Weights of a small GPT-style language model, trained from scratch on English Wikipedia.
Training: a variant of SOAP for these matrices, 84M tokens, 5148 steps.
Each number is 128 + 32 x the weight over its row's rms, rounded and kept within 0 to 255. Layers, rows and columns count from 0. Numbers have three digits each. The size before them is the row's rms in percent of the matrix's.

# layer 7 MLP gate, 448x160, rms 0.174, rows 253-310, columns 0-79
102:141124055055143149072117118144144152128105173162148105183118087114143141131162141086133137188126155058119153124114139170134142121109121157141143092153072092118097180158111177158144101108103137132103095156169078147165119083133066144082158139
113:112162070119125084061152108107089121094104113142159167101136129179122130129133114159120144157118143047171091072130174096140104121157133157139164180150149131122114029063097097119094142156094079081137135104136135149111115143173213125072056134
088:109132093133166197113109132112199139114152119160102104145124100107149095112107090126183176135077177173118183179128145153153150143141113163174140149084186176108083135159124156181068115106155129124098122102116065149089115103084166140115096058
086:131064187155138064148100092142060138094168139119167152120178132090150136123102140129123137167134112138186150151071139141152169142122081081129171163121108121174154129108146066135113143106109105087094140180101102135143127145154109149104145101
100:154159114132130131124095138130141085145222134142132130113201135139123159119101144147154063088063112120102117078136120115152150122129114118067073139143152109136106079139101047121177177099115176123108087135182100175167084148144137122114193154
099:105192089083149113089180141044140155106176114182125111077119170104173086093162123132074072101182112186115139173151113114178132099154072150112123142134108155134109099173183138123147189096140125082181161124181093085119105135115051155175162135
100:118165067139048107105166123125135116126171127103104093156153059148186171168101103129127131175192103113133136100103098111128131160147112132124125113148133131185102110120106197130156149187164134109111096123101101117101101131089133141149132136
105:137145157156120141125165130127132163166138173202062146154120100093124147057159085165073160099147150144090107073105154177092167122109100090123152186107123172203178115127096135089143126123102156124141199126112105172119104123119138125130189139
101:126136109108166113096096075126110159180174155092159165123133144108119170092172160135155094148125093147113124066155149152128103133101125186136111179175093176174131191096083171133093198105135146080205137107061154098129143090097140086149119124
106:118107104139127087061170164150160155117099116107146143132125189155149108099144123105062119147071115114079160144065116137132179139104143147134130073151120069130063069116047116177083147136171120094121111145089084106105133083126136177114051085
081:116180105103091146140151130208133159125106130116108150089154129166166120089139171161108125115115112131049137101132054160094175096158165097137125212134132182127133131092128150134184200065123127156130119130137091145168120156145125144187119126
092:121112114020096147129089061161143123183123153125114160131160125156097162054075183122109144154122151103155137088133147118108152142126086098143087156039105107089176161127123130164128136096134140129108112113124124148170103133109179120058119107
107:136148103158091129143174073134103072116180141142086163113110041128140112155153133171106172121049137100130107172161142092091154076143132109131167138119160125085091134155067113159175092188085162137158094179114110121136163080165154083162129152
079:127146137103062125152163145168113126152178108131096103117135128117148078073153184145144137102090111145149151152107151143135110154090089112154166197090111094146114098158123142152170181159099085090108110101148118131175125170130133118170120110
103:125179132124071173094146106088125090171181122168109197138078092142119128160103161064101091131063157152141081141120158126123103118108064164057099162157188173102130117150130112073105159127101112097166089076152083146140139117166149106135096161
102:143124170100096090156141106197090144125184087164124144169154121143117124086179164115075088133144130052135079141106171084124133108114120169173088123122107106094199108161144174132103084102095169115162117128120106097102086186115108100125151121
110:153159138075131112094111167127144136109121127157156086109147154106148191185165172131112067149101111084109080151071098112177136153185077131122165143140138097102098137085095095149157164104132104086157080110167109102108156110134161110183099158
097:174082158072111173124184064122147086160172102131083104152056127136184110136170163194149097108153122073103143146178098088175142151115107119104142119169171174094114099123127141112110173158187150119123099110132174114086098112079119080123104108
095:145147137118149181148084152142226161160129111095058109094108105151129154108180107150160110175137160085163135181133125105134108160181118146137171161137076148097074106146152160133162074107102101070137121154139082094153125120099133133104145133
103:167173137063128202121123153119126113153140232144134105131107110108120102111176146165136102171146149134139177125112088079118144121120176086203158111131113149125151171125152140087087110158150084113128158083112104100187161148063115106144179162
103:128113159104119112141113098154173151151072138113101184098131128160149101129099141131151121111178128170114143119065094133172118150081188091121170093107142148110098102181123103113125130157072110152170173092197109125072048066114166135116164111
084:143174162100105115121088089142119138137163130172076064132110138157123125145158147166156161132146183106134147165110158111132118121124129173069114129153130151169150152090144112159185082160125059123060119132176119172118138146150100103135124190
091:128188115137087106104123092124076075068132168113103118108145138155156151091149101183147117200170099117184107142208137165155167169104159109111077108101148137114081079114144121138077189189144095089082162084172128156145050117103113153135144136
095:083141173113144054177140110163112201117159154158150150130179146143159142139148128187131149156154039140103110096101151107138170170093155150138131140078086166137061134115131121132079113126115096169136162121127080109164138129063037107114142160
089:155099166130144164153098115162095113151115137130172166131115088172116075191198136163131133169159157156084126139145155092106180109150145111076145198141168114132123116147126118146158121080083164069105138093122127148089169132081141094160115165
108:113087157112157157128102086084080113120138155126103125118122066143120085137126121118160079189103159139142128109097143169144103120124109088091060157046122194207097096094116125118129178103117077125096157156095108142169101157145104148112132101
098:135148112153143129149145123140168097174100160131126130141162088128134154130170135131127125095087138134083106141056104115087101106160109116140100142144116135186146108103132138110134093099149117124146087101099112129171140149096126122079140136
090:082130087095165118113097141119121139147071105117046109126085111136134146104180161156139169149092077143145156145113178118140140071156177165088093096091081147114078104090056147131094103087133136146122123120111179118099123110084170126108119080
100:141131190093108144183142178150104077142077138078134120069201151099134103120154133137146186150141083124151102134148134043156144155118117167076138156130085133144139132144107059097145101120156089195201133110170173090124172128151160113112072146
089:066105183098115164167123116129104120164180116136140101134094145134125145086147218091150078115169121151146154124144124118086102132154142121117118120107138139141168075174130088139129143125190174184047090201179108179164113097140085162154150166
110:129164160118169102104133190093158139117108116073120028138102132069095129123124163056161117074191113141091118113110092147166152163153140116125097126140156105141158100122119107143151229083159083095129173153128139101178083132076142190155114128
099:124056085098180098101125118180115161195177188124116130195128113138120174142145137147116117125126108094116133081092121064111099080173156123162143105174189126166165140091092060082124125105134105111149081129127138107142126111083118089119143097
100:239105111095094127149119088086084130093192124138142070156078099150118105149162119150017106119107110145079106158145150095184126195125103093163100149102117083185143076130120174108159140112070105145105110153107168146166199129184117082122137126
098:090112095134097094072156148143180170087123082137102131192096202133155096099153132125133166162132118096087103136132166220107119154095157112125183128133130162156105167143150164159100150124076143089200166149148153143094144106177101092118144164
106:174135138120185069066187178159087147147130110137107123141149114119163173122112132052126203159109134122107139169152102121102139109146155171124151121178158255138196180131153101099145127101200114101143122097146159120105110163121098148117171131
095:163130164099142098154170184106135119174138079112144124116080081154143126059137104125107117116139094119147099172078129117186144159097069100158082121151131144091118106128163107140086205148082103109126114134125142110173124132151170129109139193
104:114165101116168129118168163098131178112109100178129091169193136172152061148105065119112124091152088098088116133169119108145149084120088143120116141163092121167148093088128081135153106134172090128153095126188135093071156150109151152073145141
108:136130143151164117086133130172112098119149112118131145141165123130151149166136170146196076067149093038157127145124152143127126150134152151133181173154146179168161105152135144174169075070144121114142072119146107102126158173129144092157147099
095:180182086198162103167005164104086081104173147095134120114099142111169111163101117124114219140145181166108165131093112132118120089095123134163130142151142156137181115138093157129135134150131098141086112102169077088154135131121138118169074149
102:097174198111111126144131098121153137118100166158087145143138084143112146151182093123101153108147151069150139104097104150131110147136019135113153137180118181111112137197195135093115109120142144126130147150136102133138126134115179172193135112
099:183088110093143092106098136098137087131095102164079132129135126150135121104113145061126110147098138022119111133153143148146149179118133077117172126136119136157149146121177155125103102142181136080132131111172111115074201179126118208120100152
100:159142146153131117143114066060109188202103146090167112174076111181135084106158107123122120102135114135137149147145109144113163098166127126106124128127121076163092082107148075137104064079163170197068093141085098124125139130036172133178123103
112:092158179084123089080067129171077119130135088143102146143120117170104089132093092099136103157156097164186148086154103114141187108155153170118165167119087218124161107120109131104132133142128140169117175065189111140073090097132084101155155134
094:113065148157070143146103078185133130170175121110162087172169133093127142067110101075072126131114102108109140159084126183136117158141093066110150152085113141089112128169079136147126068094163095124156107112175087104102154102169094153142119150
097:099178182131187145148157132112108105161182125078133122129151187118126191097100108140125102157138143104205152096116120117155144138154128153120153087063129155134107066182130115174096110149105166068095140156085073106153107095094096116057107123
107:087095146126171139104157119115177167138166140148131169154149134151105115076065200195128140147156101130079103101117155153127098101156073128153085180120169135130167131123092152156137094077128111128113136180155106154115134158152109186171154086
088:090137082152100109145141135115164156151180110159154175102107134121119135112115131151073143131078139079095126062066150178174126135159110167094138096088151119133165132162154094125091150141146175161112126111087047133129063144102109127093096124
087:146069108105065094127136209134065106088107153133120129113158136170090142118141142140156124161177162156129161082097111095135136144112181089116100198082135136147129140148218082146092136147171084113159208130153171107173110117089072144126099116
101:162174091113152155126092117125103088169110143108092128155132196113134168147142126151095111168119079169148133145118162145113163121124139087160104112125059136078112145120153100142152137114152084177130141164114093209152186123160114165139133081
099:126198106082106138126120101112112140105129095086103053102115118142152112090120163152126090111185135164146129131158162145117149156155138145126132123130142078090167139174112138107106144058086118139110142103096142107116133155099093125112170127
091:120121140093140163114088127171098115186156116115118115118134148157129090093147136160079138151120119150142160078052150132076121097179082153095117143082117196139099110136066114094129118157164145155108137152161157148134077144091089076134076160
093:172163156165138132134085136117082151100107064118156116151125075081177057108107140125086099170175153129124165153122150077109145106169168096139171124149197090127165154166137108118140095161072186102107119148128181113147054143127157110098162161
088:131074113130170117107031095183131169127097165179139169122066160091083158149150147125103116129087084105090136174180149111078146165200145093114151137184096140121125119159143120121128162146131095135082121115077108106148165105090119087158073149
094:144158104132102151132156168121131141118113117164124114156096118152144149103141099155083110159140117091121173088151119087118090141115135127123150111090048125108069108105112144097113142177151098082165123160158110117109140124060125050109155078
102:116173126098155088108120157170137182155102129162115142128084125092127084149191105157100118148110098087079114116129163140118186094054140144210154108088135113147149081115031119155179139115099133101119112117146089110161095098117092139122152159
098:154129134154089147115099108102185120137136123096187130115119077144127165099104068076167159181136128114149090107151161144139107141137171125040157184186201121166171135161129147099098186154182113129103111113123086117212098165169153195102139111
088:118158111139110109148110127150154130123100143137147140085140150122126126138179114140092134197097122132157196090094127106153098163125136176113148155104112185131124150164127108132160131174097138083128132198200109083134115146134101181146108138
102:128119115162094085093020172162079159112147112090122132134116080198193170135127108116114085177162157055112164108144174184122115165190097128175064110157127127152111124115179119106149125090153175092147088097114156172093116179112086116142171146
# layer 7 MLP up, 448x160, rms 0.167, rows 253-310, columns 0-79
097:130113097047131112107130145145119080091116156128089110210034066105114149084142125137126099160097132119112102115098116192124111157132130114035115140153186153165161100112162067133170103134067118072111111138123149090098105167134079102139151143
102:107156133116136070066154134090177152155096084150154195104187148212113145123153136164119133130078131081152077142095128080182117146104089147151135109083117158167119056070119128076152160114144111172148123132154069169085081103160140162128125158
095:171111121082100191159151158115067152071063090143109094176166122121166131087145082092118156089120107134133167095101150197122148152157152106137145072164154077244174115126118104090130108190120092165074168139123182136118113123096143114110136112
095:114057105154136179107117095091128146141165118153131182241103074109064192137087129078114141175127108113124161151121116071078159110131125098114109156087111131119170137169153117156113204115107156143149074191152106145120147078094126107117103066
106:131133103140101106093143148131084105114129103148060136128073102090119124093125146123143209105164116138152131172127150112217121109159112199132156122125097142133138093128110105162099110172153100195130102144121125127141206152105052104175098085
093:168083128099076144140157126150115085093144193145176121125149103187148153125102150103095153166154159069106124163130171160147133138106103131074120144125172143132167115148138140085098129117107081194104148160163091119124173153074165098042184140
105:095109140154098152143125131096098124170173103150070083123155107117153206162098143124154129113164086129120114090112110098113125054098135094114102157143122120151088125128110146118115146111170141112101069117144100172111078130114134133129150093
093:146103126122187143107152139169101088142171150170169073133159139073098190118087122144155080128108161120148165132155122120109156180152153078154116176148098099107129101124135154081154065157080130162087107081081147101109101106131124163143092148
099:123097097097115141167136146148118121146099089143122088122201191053119104093124113144118124131200150065121166137077076138143142119148155114136106127160138085136169117148187123187109105064150113094194180104105113217146079170138140173151077100
098:142098135120193146101116144160088124089140080152180144128172146132138110142111113131135150135101122114161160142099180199113091150102200124110106153127169143118120071105095119152087196129147129077127114193147165120139144148100114161109163139
088:117138092123133144094147126184152136139082195093117127069180108117099179123132185128120048097074060119058163089132104137163150131100159132109137156110133116083125173107180146090096157069132142089171169113108128124129146125145113110132091111
102:124156108121147139116117128151089118127090126140154060058140159136108112061095177125153143139139157164071128161174140121174087171131125145126069100155080114151146121180161152116163147130187101095116191146127141082139131103131113115073167165
103:116138201103149099137138129149182087133123111139142104151169128160125121103121157097163101091153157118096087109101079131159154120089163095055095134086179150145123141149144086130161100127137071123074119117137119121111058089130110147088162113
089:136127083115118170166119079138149136149082114111182087119090162112083140092140156117144129128139117154148116128142134166102189152104159131146134129125087080063120113148171169058140170216171104166152126197106115115124122126139125097141105164
092:057130121142141148138127127150146045086100157143095077145112093153108204081116099074151162147093178074077116108147131075157115077133110111087135112124145132120173129092075133144159138142107163138147163140097126132139188067121093108111152134
104:194123113200156091117163112160124143141121150141120156149077130122125107131097163069123201164092141133135122137233104086099151185136153167049097116096103200096171111123144142115140085129130131162069111151178157111103132094155129142183116096
116:148107129140065017126130106121128134104139155160120161130124082130147092060077147133189127146185123075158138134166182135147154132098159136113107133134078216119172112165159150152042154126112101173101173060168159152092090173116154143095122073
095:120167086129159162090090204129126095163159165149105157050142129128096111135097126147168092102098105177114039126137158123137137113165144129170144145195112149137111077080199092166116108127156110153108070169125106204138156137111200098127135132
109:137107144172136128028154158125181168136138144178196165116147149053194120153164114094095133098130114136081092145141177147123174157134097061137203155156125100173117149042176106112163173154098116145106090152161163150136131154172152146110157137
103:128118117095092102180123087166144126143158157164168099198070124088142156108126106119062093090168128142153177123160136164140161127132096176146125160099171087097022099130180183115143155113123100106094121144136120117110163151174151132118119138
099:123081148145136099152109155153143127115123134141101141125141187092174124116129120127150117099127106104183129106109116102127224154143132145134093155083118095079130107179109095087190143115169118096129077143092113056120130098084129179137132167
089:144077202143101102126165108118138109155090125091087158123099101132124136136114126086163143164093115124066127139029119095100093109102105149144201164118164154179130149124140141149089194075198154134113147121157083140140131144125124128082090108
104:126133131082112127067129093096134132117136111105154176151216109124115152099182098086126145104141153090174085143134100093122165133115137139138120105077146177143171126109163134178105127117148175111102131151189135105123060100075117114137178128
093:184142168081071133166179084076115122127116115171136120124112152115188120149114164129134113119124070088138206167193142189108171107112102092079074084156140125080098074062148140130115167095200161191163102131116073111111091147084126164125152128
081:144171188102135121167075159110095152121148179159151120189136128156090119158124137164084133097138102200086171102111071098125146092117095151104151134112130148137121115142199115180186173084051138099148138110098072163132153127182126103142122138
102:162184162108070137113065172173104085109081081148079136095111114139118105156089094133090042091132126124112139067108118111119104108127124102201081180117136162162108103114111132206131095176124119167138099173114112103149103081119099138134125113
090:070151111065196142131130107147128121163099113138126092125102134158091132085152108145121100119148118100110177101165076138151167163082130097079160101166226107135121067064073105121163139168184146127121110182133184121106104164091150124176155159
096:136098124133135111190146087122095183091160166175170108128139143091128110100168121126105172141105084167133171136149091098077124139099121083105158158101119137230106168163105118139110152136137091159160101067170180094151140170106095122155074078
099:143197166102173123135172147116150139073132140127091127148119132122060125077099144088073090136136174083129114133132109124110184117150108119126141115080128160095161133147117169148121171093186065159103151188135117104062121120137128139081085151
093:144190153080105109108068157140130143128104112126138106098134134085115192132148144123121149146156107160108173150133096171102132099165131135150126084112146210148115112140105108160108158142151106138147137164190112120169133137090148200126127129
120:081165156126151144110115115135143139088106138098119137105112112161129104158120112103078136090111103038115120079064084124188112120106137084161070132157141076140170104095141147154110109173195154129120135122130096142190127151084130194092186138
103:127103194096126146092053125089184163129125130161139156112075164152109145086144112125057135092172179184121122128112097138159173128136140124119116137130132137070109106103185113102124134148120147152114139203132173154099137094153130190139139141
095:169114076072129108171141133117113128141116098142165149156136121091098156151124127066132114103128102132135141138142063126073102080063090161142143137155060103134146090102092092131122140113167086130106108153125081190188134114096180124082125157
097:135118151145083118155131127075097102107151107091149191124105222048081104133084118175127177100138108096134129106119116148157183115129132132183162201189134193151182130100194205101157095165184152154049101101149164114105127144107115161150138104
107:115099154098092145141173156143089186094151140125178123110089136074138156133198170154148123151160082102117120161186169124104093095106104114069144165163069081105131093091088149136126131120167108128145150137126162082133121098125140142133119160
108:214135159114157127151121103067161134160195103158159105088141143170131140104141092159136121094136114105070099141131104149182151176142099179143088140131162161086117101083140100170095087129154118143151109080120176113120125159153124110146095102
113:098103106131099179103127114129139119154109141098148150132077117157143134102163191127136133134103203194114058076086132121126122116138118151139138157082140102170115122125090131098175113079072068080114128096089114100134135055108116088107101127
104:159113132124158169124155157074117154086166133123086144098200097117145112144149135107130096153129160166100078139149198053098134151136157108103121123150093049025106160089113147138190141178148108135151145152071139071120141184092154126140146162
098:141117122116107166118127123155125121135008153119106132123134095113164143168135070115100103152111153138118114137123118127157162186092080104143107086109095141103102114111105126136114098149168096145115099105131155185149097148150104152114092116
101:079175151113159150125108100105190184160155144109123162187114109168105119113136146153133133159042148078178161143117125142128118169136049132119114131133148136141103118151124161156110122166085206186166137169137129111175111110121183103127125131
098:088111104149127091030112101142157089164116135050076166136179187123101124112097165174078118082178151120148074090152096111150088137103094124106112146108090071131155141134145096146121131106107128166097196155100139218097115108127097158184140124
097:153078180147108121157164093083146091156152150105136122120185133164191121143124122068130134135126153140014130140136169098148105094127119166107119092088133128107140122125133101104162113074100121137102114129105154093131152059180150150080147107
109:127166067128143115150112095121137115098093133166179065153104143094121155201142129153102168189071172136169120121195145111186163150093123144172210159088122153133108175132127160188164113132174117124106121129124134115148126130106094143148148128
090:161212156125113185106132198168096154106139135099097124173098161119137183183135076221105117174177121124119109129134151065148101157122083127140168099140104155130181174103109079167112118135128149118113109119145097154147109082114054124047136144
100:077170164136158113153184173106175116122120133177086113119136138098126151165131110142107151110156123126169111112104099153133132195131174097083135150063116113113102169110142148136165121116151141155103162099117124071163132115138088158140120140
105:110119126134119138138132146130149150146113082096164081121183145155144150158042180120145147079137062154121117137100139098155195076167090119114113100126119125193159105094108079108172159087174102062136123095126101135169166136093134161127177085
097:141148188161118159157137078145100125108113121216147121137054128115094043150096114147094131141139094148128110107144122188126124090176188080104139118124084107129140119149086096131095105156141119142113200112154100069109121126183139174119145133
094:111132147119116211123149140125117163109169153130123096116222126141142152127108115150091061165133184081165163169106119091136100131115139165122150137109146167143125133091179138124130148155085157147102165165142189091119186112146174216120148156
101:119101136089120167146118080124193205130160170183097112172105137100090103141183112129119150081178201116145150099076143082109089130121087132120069147173153088119120071127134163123099080070091167053128133114156167147156102082077094121138096137
093:149114106098171135119138154114089168109134174106128106214089160127148110094084128152166152114181146104109070131114133173131085066070178138164084136114134167108151113137148158103090153146095124132087114137152121154087150187092106122105169157
098:110184106152144129173126120092162166122097156161147115079109121140168189125090079083145129135098131065132081092129175110130051133124119153111137099221125118138100118143156151100108137100166118158105181114110079110170110122081137100081150122
103:141151128128073149134114099104114173117110183158149128138092130067144127141187152070132102104125103163120103150116120117124167147087116107120116160157125183154121177147109116234092080078170132134100123126095149098208142100173089094099144131
099:131113126111117088116142069097170118100100095160143122080066117168176086145102087209115116156185067173164167186137147114145114129072150104137133129138103106111126120118182096119185135183115186184107198134146080137149140141073185160128132143
101:129102082140128120096139070101217135129124119109174135161176162111132169145151119113127103128152150131125139154131203096133091200150101153098113106101116063147175146096152068166152113157133112163197070099099127147127106145176153082093146138
099:106073137143095144136167135030102149130142186097092080125190152130114151090120140083075139106152113095155167142135127089077169091168154149168080095118141152165136122086138125119135165177118130158174168156128156158135070115090123114163071089
104:120111085123162077142106134111110108141153074136200053105112106114109105139082147118142096111162149077135146138150135114148143098166097151105148139094147146064120126112160142206160099123144150159148100084105182100040144123092207098129153180
107:115196156120104094124139152160116111147132073121100132076118178117129064115172084126082156118121125132058112115092150147137153150147120061120091119159098152115122176082107160110138150129100142121192106172173106070097174121169110100110131095
100:100179185124135104126074150039203137143121147102130142123098113088060181167103080137182138144144053066098141090117192155154153101189109128163119156169120076147103131171173127173167132146136171096149121079120138189105114144160113131116164105
# layer 7 MLP down (transposed), 448x160, rms 0.16, rows 253-309, columns 0-79
103:086114128139109117080116087149181171165142127112121172100122150167162108092124154147164128174109117123074148121130195184152152179128128135117136147092150152154144161187164090111136133137151132149073054100129136104177101100155090124092092119
111:096073118123206144134074160144105090114105212116156116158150134105159128137118157085153129167148114178111000151176139132148103139130095165098169140149152125113165153120158159109115145115140125105121154141142127173103158120103136074095096123
089:165171148141124178143146160137155193151131130094126073153106128111119131143177203109049136087111133046157112151119131138157113179103143090118097134126065138154072150087141092152122122114104132053160124140107099147151094090156082137095107122
081:116113117091130049129141116120180153170137151173201113097110073148151125094098115121170137107133104167112120083099124116161107125099103080202130107144124145092112077086173138107054143114118071147183168136082155113166113131097142160126142100
109:124121177156096128097094082103125142085116092126136161140073138132131135139136163102109131109128141168139117193200139113059115129079091141157097168168122175167090110165191153104103121106127103155138125144088116148098063115066117189107153102
106:156124127160152144145090086143122080135142167119177085125122154136119111093093143129098158092124168042109103119175094101122147164108154139133089088120122132146152089103153123120121162156197062107111217097088137093112123117149112111103143081
108:150156084107141126084141118128123128125147135108162070106099119120121111124149124125076113187066155039106063155140112190163106123091121139145192185144170114112144099101149154154109142155140157076122069120145140163154073115099107146096149163
100:127139083160141099125110132181104117069103135199078130152110114070171164100167106123078103148090094117123109151183100176164188100134039115109171104130108118153115216090085122163111131138131106090191086141165104134148115155098148121141049111
109:114138116153093117135099117137145157111184161186122165120129164118104130165154117160092171088121180119121155129111085163096099077147149119109120129156168088112121162109098150152190176147060089094158142085121155162137108152129096114101130128
115:149172056162126153150140136127131118166110131115145086145110128156135115092145116139162165118122120130105168144134081196124119142156086101150149151147171160156144111123109119107193158131151089140185121148139205158140144155166190178050121076
094:104079158132126084192159112135169117077148152153170115160071111154135119175065123111130125116123152169114097124062106147065149103130163130170182118144151126070139121094113178172075132162112161090131186153097138128128107126108086129128216164
100:109105148089218173136153117152104117126171085085112136154047177144113173203106103090115103120152148056109130119141119095132144117125135105113132079119110147081097134097150196169121154103112154142165149127141143115098171158054129079141108161
114:118104100174086204139101088077153148131121100152074137142144101097146119153126137088133148101168113095152136139151134146108160161179158163070156139152135122093166150155227179093101108127099153150130134097098099135114177140107070091094088144
095:155137110157161135113103132136116115093140131173104103088102122134122143161136132079157139105090116089092078152104111103113075107066121171080121104107155137144104089058198166158116118132102099169177170142091169087146129124153128099186141125
105:146139077137082101148153083104107117182133145134123142167082090194065103164116112114119185117110151108145106159131132137081168157166123117072125159174130154179106107123141117081050063135124140121086178081117097109142077147113145100145142184
103:128191135141123142118143102119123125094106122138075134086076159164105074108156073104113179171135169166164139129210076104147136145172126166090148153113167164197118161168127068086107125149076157169085111070131088174152130104209104079108127069
116:107095110109118072139133141093165099072104166099103154166134125117124059109205145145130136128121129201122178132138129158106146150111171105176107164138108112158161135168086081096104161167134116121085103139138113131141122139177122141134155099
105:084101114105162134131132170142135153161114114027169119129103172159175105114124113153206098104202124151159103121157092081159111135098217129171051153178189162174124145078143092089172102154143106148141132146072119125135120150130178165140166176
080:119075171155180241119126145140125106129139096114119100141082139110145181137143152153088128177104219125114078090100131124149145141181131069112132145190093118159095128130099182159167113105103139090128139132130119135133121118123078101143140206
098:154135166168142146088129159078122124139145160105143142073078082149110097099063133171166142107077107150125088148126102065132157103095074187118064195110143151079128099138151129113126124130079143171195089090115162152139106155103171131174179140
104:117151199139180154140200115096097136051141124152143109072105093142133123171169142103105123112130105177128129156124108106061109140136159092075101138109155101106088123068108167118125154090153142176140154115126131103086085117129079124119145138
086:117154161107143074126091163074148141145129068103064117151101138066133117155169103151114167179201205162167130173183114154162144178142124143122108154166137151135167125150086112115212110165187128102093117083142146163146190096100128149202136078
093:132152147130159145116085136080096164106087163117147146156104100158126077145144122073128160108098145170109092202129151077085113148176188100157228154123099117097100170126133121179178077117112146080102149115166129171142091137169176049138134136
100:099173166177176116115093161153128139125157176159140083120087093112110157127138121122137091173187144153100048141148076118150114173149153058142136086119115098150116093167135188077172112218089157194116153163137141142128111057092079140145096097
084:142087120143144123113123094141145133111139167167201121118072138170131144109082092077177065124174100140090079137114120137132115064136096132151131073151144152085147154068104158095093125144085113170139118174050133101153149122100133156103148109
108:213149140101183176113149161181078160113116079117135133089083116107128114244110113137148101113124106127151110059112142171153176109150100114160073138130088128115130120101117103102156151088050207098112126174112144120094116095134160156143094122
105:164138097110106090152156140163102102086157100079114132107125103116158163154162082112130134113165175113161120145089136092127127150122113151101121202102122114094176114120108105128138172071123097147130077113159120120147073144143208178147139166
098:073144127153082194142145164073054106125086115173114207111103134133104154160175126169154176134134157140056099131165129118136170112139132149212146147115133158089148112159163110103165101203140162119105160159085095150093156097199161081139126119
109:132156121093186069119143128120104115168108137100077159087172152155118168077154157133215134181093081118112051130129166108127149145146133094167119079076085167076147122138119145134109153107094153147107141154147113104055220088132167159141093154
101:055128070157135105136147126116103125151183088086120169089108122127167087166146093156153102166146134095213149094125149105124165147176149085183179131151147127144070123136068170132225078143132097095207135114135122128098129084094140124097150123
114:152115129164160157127114135094106147126091144059149061122106113095127149143126110107049131176113108091103153101110059091186148142121169086084149125128092176138134111097084089123095132103140126160151166125158170153090122127133109184106147176
097:084098080122131124125089140085093139138102161087160168083169145173165159150038145067104150098111104144191104068197090140097154107100120153099098116143161166117161130149191168105124103164148152175170158111129134125163070153156144095163113141
098:148112177115120135120083132132114146097135095099155184124074126156096165151164116135129160130151167163082129152166159152136138162127103127097131202180127138109194183128144090076118138107052124168088107117151189136172153110136163164158152134
108:128132102095125108124112105118132164121140072090128135111076127152093140128138115158115174153133085191184143184120103106119060143132101088108166118127156084112146177149097127142122103055107110184129172103133089127070181102146152133111099108
115:152104145159127210168142076178094069096134119158151071076144159136126137087114128116171135115131143107106109132106179121096215121093128125145114164116096104131095096134140079130110154161147070189122120137073094091115170084196166126183129086
090:110178149160172169133121126160100138186120106072135126136141137104131062086125157079121142155109144072157135148134122159132120125116152129144119094177156106129166132123199134119132193111087178041143139188147116112109066131153122102131126118
105:122143112091123139157144083088132080084133151065078234104129143146136125095104112153088137112137102166139133137116133166110095142169192137172114140080126131083134171211201136143108156115124138050083093086202121084124119159163138152158082120
103:157131122090119110056078145108083057092137098126143131165162150151116153114153123136163117134043139119077096162131133035113052149108097186105093103117070150125089142140141102136140153141142142141130135087119145163129093116138130081140191148
104:116091150145121160102139146123131170148085116130146134117190109143075168160095108085095115103106137119113087139138111129133138103118175053097094076105189137108062126085201188149085138080063085117144102169141123103105130177119110054144161166
091:118110180143174058114120109172072116150153169146116091128159134169113121115123151134152088162171185119151172049123074151120099185141141126142089114104105100131139180098102117153170105133070093044020111135120127149180119128154118088139142108
106:177175167068179107123146152137097106143193193125137107169110162180128173067110154123198105143173113148167116150140086074109095122117107195125133105130166135137150178158186100112155122132126195132115142099139152110141102127115111155163159130
092:114070144156117180162139121138213141152033122146199132126078106168102118132109141154135111152101070098112089165120090141115181140136071116091110109114154127109197087151116100099128127112142163174148140118160181151103129152110086174091164125
110:129115109132144078093147110077120120119124155071148128065098172155151086133139102156162080088116115133084083171097112086084116113118117148110105138183105157128140116127131165163184128157136132121136184186099120110159193173161089109145107102
098:096082079173148174133175126092117154121123195173141163143041102109153132118095154152147105134089131104143147082161174125142123019136142114150125041117146073161150093131137135135162142126129108141179151119114187150137151139122124115069098138
092:155128125144150182140178131093126143133167169082166131145169109119140110171129176159151075169120162080090176124099172154145140112150100092128094137104105124173087124149103151082153120141128107076169152161174169169116147084089113080144112126
113:189141158075140134150117159059118085138099178087106132176159145128151150075157130140162096071182106159094111151153191138179078136116097115143151179129119134121095128158073163160111125125148122121158088167138132115144119139138179132128150135
092:141106139130139150148149097118154094141083084186119145101058112174146131136157171116153107153093185111142147134144120120113126144218122051135156136101073084159119185139104103159165144125158149113115130126169118117092158171140203143131096176
083:185124141149113118080148127119160103180154101128135134152144090131105119167118041120096171027158080119132115135154134142095123094111169144067123120105114134119159127120124154141120096113134084179171081132088177144104094077089167138147138107
110:151090165133058074149122099147189127136114125128161112124147059164095127124126096213178234054084160162099149120119094098108097120130141155116141123114162100130117175139143161161113189146113089124112106133114055153102109185094153144166110149
096:110105147154109185098118114164092086159157134098162117132136105093109146127167175084141146106124152087135195132137128105075111200145171116063118165102124146125136095121100110104156133107172129109071103155183123146119177073143167105139061126
096:164086129067139063144087088132147133139173138084149162139121155155057150103135102086160090107145118142119093108170091136122116086086144217173082111136162161101156136132123160132049158154128107131127095066137139144131157090123168139119110175
086:167116119116085099124158120137158125094140206132125132176076096142121146112102082101150141126102063085109129092119153153161144124116158218132081169076129138116180066142146068126084110121188087159150080094067065177121136161074122149141127106
098:081143143073129174148074140094117104127144137132050109183153147145135093108104095189170134112121089177119157000142138174151146106144155111110182132166135171167146093136135130106124103095127143183185125116135174162102098154159129115142151107
093:141187129133086212090166132188122110061044118158098109140128138130183196160117193079150100101111118136162130136130095064175141146118129119155183192175101134170126116073174080113165120119115147081184131157169097119156153133064158042121117121
092:128163168141148200108128171160206116176155114084116184080084085116153153140162163169131162140116101124107101144201116126126079148150132092116137133138136088142175118090109115147126080150129128110145196137172107077139149139115068145157128118
105:144086054083127064138124139152146151126148109158195133117119125100185159125116145106134124085141118087114090174135132104066111119127110135115123171088079135092175146168160180138079089065089127146137085078159126065093091132130134107094128113
089:139183108148098197088098052173136120113102122098098139101131126180128130103081118114141172204118142138120164130094142146114115153188152077149154184086129146108108150132127121129137112106168124092115075172161092091188111142148124136190107171